Part of a small language model's weights.
Size: 9 layers, 2 heads of 64.
Each number is 128 + 24 x the weight over the matrix's rms, rounded and kept within 0 to 255. Layers, rows and columns count from 0. Numbers have three digits each.

# layer 2 MLP gate, 256x96, rms 0.198, rows 244-255, columns 0-95
120123089165116102131210131104154118124151084112128081129115119154151135104089144099157126145125138131125105115147095153101106124133099140131133119094091048119151094085119097118143131126152136156126109131134117109140133122162192162142130119167114128114204178121126186173122131145128138130
146103111065076088161126149122110143108149123114140160093160141145214146147128133092080138154155114131146133133101141104146130086122125175131102165138147135127095096115087160172106138127118147101121082143124112118093144089103138130124147126080135125113123131148152098163123156134100151160
127169151065118149151132147178122135123133109111146095134101138072136098154144129203095118134090153094136121098093098182111146115121122109125123123119152111147108130117134150168123133137166142116100102131117117149127121085124107143139155155141127103182148120127147133117100146164131143062
142152126116106120171110116123132120091106104140147116122142137163169130169116110125154130156130099099114204107144127106151097092155142165151116131175102150111114105137106119150116143119102144148121136126125137109130147133124104161149155116135140142101110085112107117128117210155115146176
098196086078078104167090097147130097115135134088110138066118133132122140143145136112155121109162111131145148118123174123143128089115136125109132133149155147169139163134113079094140121127085161115124110126120141113143132091137131091148093085099110147091112123154078130173138152161117132115
113145121124104102108122161141097088116118091114131095153125135082120151131108134149117092071100128127115135088105102116131119103151094093110084156149137111139115124117169147102134136130159130112131093130138124131064147133098083153151113122122137155143135079129078160098125146137160172074
142121126113119118132112151102132159143136152128106104135101125136157139112116119107144141132100138105129160119110152092044078145121148145124131088136135133125105109121142127096169127133116107145194150111119110126114118159129142102112094139145088116125132147112132106107085140161158132135
114080168123157113107127158128103155098130083149119120132114156160116122058142114099158135159099128159124107127106133113128101109134094150119107101144186098153127162148078111161149153134131051140093117115109122109095074145124117173115161125144149139142126141130135097093121127140108125144
120126099145155148134128119131116147108151147137142093150115093139137094121095111131110126106153138148120093124105134150121133108141124139092083113118131113150141129072093102145145130133106117143139165110124124126119111106123159108138121098146131114136112130127125100137124150130118137136
110146146116161126122090148103121151173111158103129100136129189084103134114123133121098133136138110145098118122116112123111131137158131091152165150165136190070116088138167103083152162145097159123153109141125109153130152129151114103075179112100167092158097155103151130175153161135146144144
116109149131138143135096150116118134123163126109119142174144117165100118140190099086121174184122133132141118109130127045128105156122132122168101127143149091129183151135149141153111119116128077128146092140151135130137101145127111119133136105104168150123102152127116166109154118112108097184
119087100097132129157168154136056131136154145128153139124127130146125090125117099083110100110156172106116138127085130081120147097134147142119142128129184113153178139104137121140113096158154124130109178138150147125180127117116134145139130120127082118095091117131143132139137128105136112071
# layer 2 MLP up, 256x96, rms 0.196, rows 244-255, columns 0-95
134097108134122161110097121073092106160120121167169116138111165131160177112129144104136115110123131205092117086138184126169107133150110118126114133103114136124139164107145134141122109101150139141121126115174098144118165202122123126098123129121145155129116112120125132152144167120110148132
131128129112081107141094150173111131159157141097162136110091112121122186116096148153147073125067162108138118127189161147137145122149107149130147105117084151130141187152122158141122106180129141115158151088168116135130153132124128126118100137136120161099078081097133144113169122157149101157
116151110143201108117133140143109128128107113119104131138152120102164132147153141110136127079135165085133145133153119149128133114102152142120114126108173097115154165121105105124141118097148130091131121106118116109141150189117151133095118133135155118138128138148134141196115131101164120123
147126112167167108135148125140115140125165114125128120100160101095121110100134126119149120172115116135127156130116152138120091114155123085146208156194108112119123160163147071114142127133135083091145135131108110131116143135167132106082087083115092140121134149110122138146135098115114103083
112155081101123116122124113181108112126140134107145136134128134122094136098127154141148181121096136176136127123139113153145119122135131137119143125129142145151112162161124102144156089114075203100130124119122144134130148115179104102131109035105147135098110119147130133167140130137107156109
088095198168210164122133103138210120117093164081137118175167124125109125152095137110136092136099137100107124103148149128082079132093105106102120109145135128067135119123169131143120178101104147141127098079144161118124131154134110129111143152115155128124149150157113196125151125115090137142
090120148133131097120139101142120129149076115083158130070152151124110101132116166104147139135202116127138144135123127162097123152091151143165145123089154097156202127083121115126155119124140130163095120157166154098113105135135172162137108090128149131117160142153115127197154142092116141145
175123112131107105091142169152184118136149141109108176114121130118149142162109125072155141149160127129155150098146129119103138085152124131118113134150114127129116138109140121117123166140144119057079089098111158131163118088141113101100111113137074147107102131117112170137157131095144111176
137124164138088138103162172147138112129152117092127126145134127117124134099132095142134133145130145165140087093176146137115140115138136095120133105167129150112182091119184116156115134083181126171122144164164192099133139134145114165103152129163139190118135150112130128114146089162119120101
080111090168135108130142108121148126045131141077138162103110089132146145140108111123162138151101111106150167155126145132104092136130152139140133156141146137160158149116118123132080101131115151123113102127092118103141121101109141101177159118091105121117134130138089146134118116103102184143
150082106129182120136143096113128145124141132096142118105119131058122126101125119155128139122124123158145102140124096135081123118111137114141141101112110115109107120169114102124155131170136082102133127153137117144130152116134131121078101101163126147153108127147163124057161085083126089108
135101167113106137105115099083110152093134169127160125158094130110115131130122147141126142104097137109089130152122086081124116151109109151119154122116120102124091133139112115097122155148111159136123128121124177141134132184147088151159160119091175146111169141078124138094151127155156137128
# layer 2 MLP down (transposed), 256x96, rms 0.178, rows 244-255, columns 0-95
101103141107119111124138115135127141108124109114110167150118123100099111158156146134146138113153117113119146164132110141159147146127145118177133114182168171136118103130152145143140103122149138071117121137122143125087101073128110121110119136118111148119101093144100101114139099135125136113
118107072113147124114133130103153126115102085129095143119145117151138075138141116092118147133187101162101103123063106126130118131127141143127085147130162130153112062104106105126141168128150121118108094183128164127125130139110117126151161087120119139127175143173117111125084136098085137095
117124152089130130159160147174116123129106170107156093135117160087097116147096121184098125168112157109130103118088121122095122140106109103154163115112101128155121131123151143150109137171087134157099096162114126153131142078118126153133143161156143086140140131088139136104138140157117119098
138148166152108123150100124106127109124113108131133114147112128146137147148095141102135135103117141100163141127150091094136127155106142176126087139123111127108126088136099147171120124106116178138122123103159161151103136123117117161178146163148136125141100101117112118142123191163162154164
120097188153149132124131161096167148130115105164132113117162093150152083124107111121086112116122156132115148150104079096112167141125114111147110138135115126103132111107124121129126160113149051173121135159122125128139081140084121142117150184143135105133125132110118115095131111135148104159
147152111129074116133118128118083143121116100129103097086101124161137123148111095147110141110111123117148121153128107135135168129122129087121147195128128109112127131133111118137140093145165142157146152115131111150109142109107113124176102109137091161126086100130121085141152136149141126115
167148075149146111152096167143127148139158177116122126151119111131107117102135110127101159130099136142100104146130104091056140117123146166126099109102156147147118102140138109116111162147125131131191140144118121083130116139131139092129090140166129135138129188128110102076096148167142128072
091121126106120146145128127103100171081147144155157112126136110168138132106126173149148123133073130132117141175132140174101109137093160136158136098102135144120156150130102147132158099114105129148126142168121074112122161131117135135124153173104186115152195133124134117152131088100159113110
122148110139160132128095089127124146112149116171135117139121135138124121127111138116104128112139104091134153131077098106136134132129112152110096129129128102130108163115098127117135137164102098093112132085076082147092129106110125099132120105082137107159114106144129120157133162108165140158
108190132122133144111116173138118126137133147134099093143118136166150150128122117105110140155120127089112077095099123153157162116140114075103117101122134144128140097091094141093145140142130082155128144137139095169085146206169092157121141101168141183138087153132164125132149106103154094114
139149133128137130152144135099118125110156112093139132138152112097079151129203081099124125130164145105146137142129117073130103137131144099142132145152139157123150142127147139130091100125094087156099106143137178114123124133105132115053152133116145168083128145074090180144137099091102124126
150164137085121088148074112128162121133136092143143080166147160141108134121121112176129106142119124126144123098146128160092119135179122120128089144140149111138154125192146120124172120126173141181093127132113130140100083102130147109091095171173142098121104081175119092151106131122116145107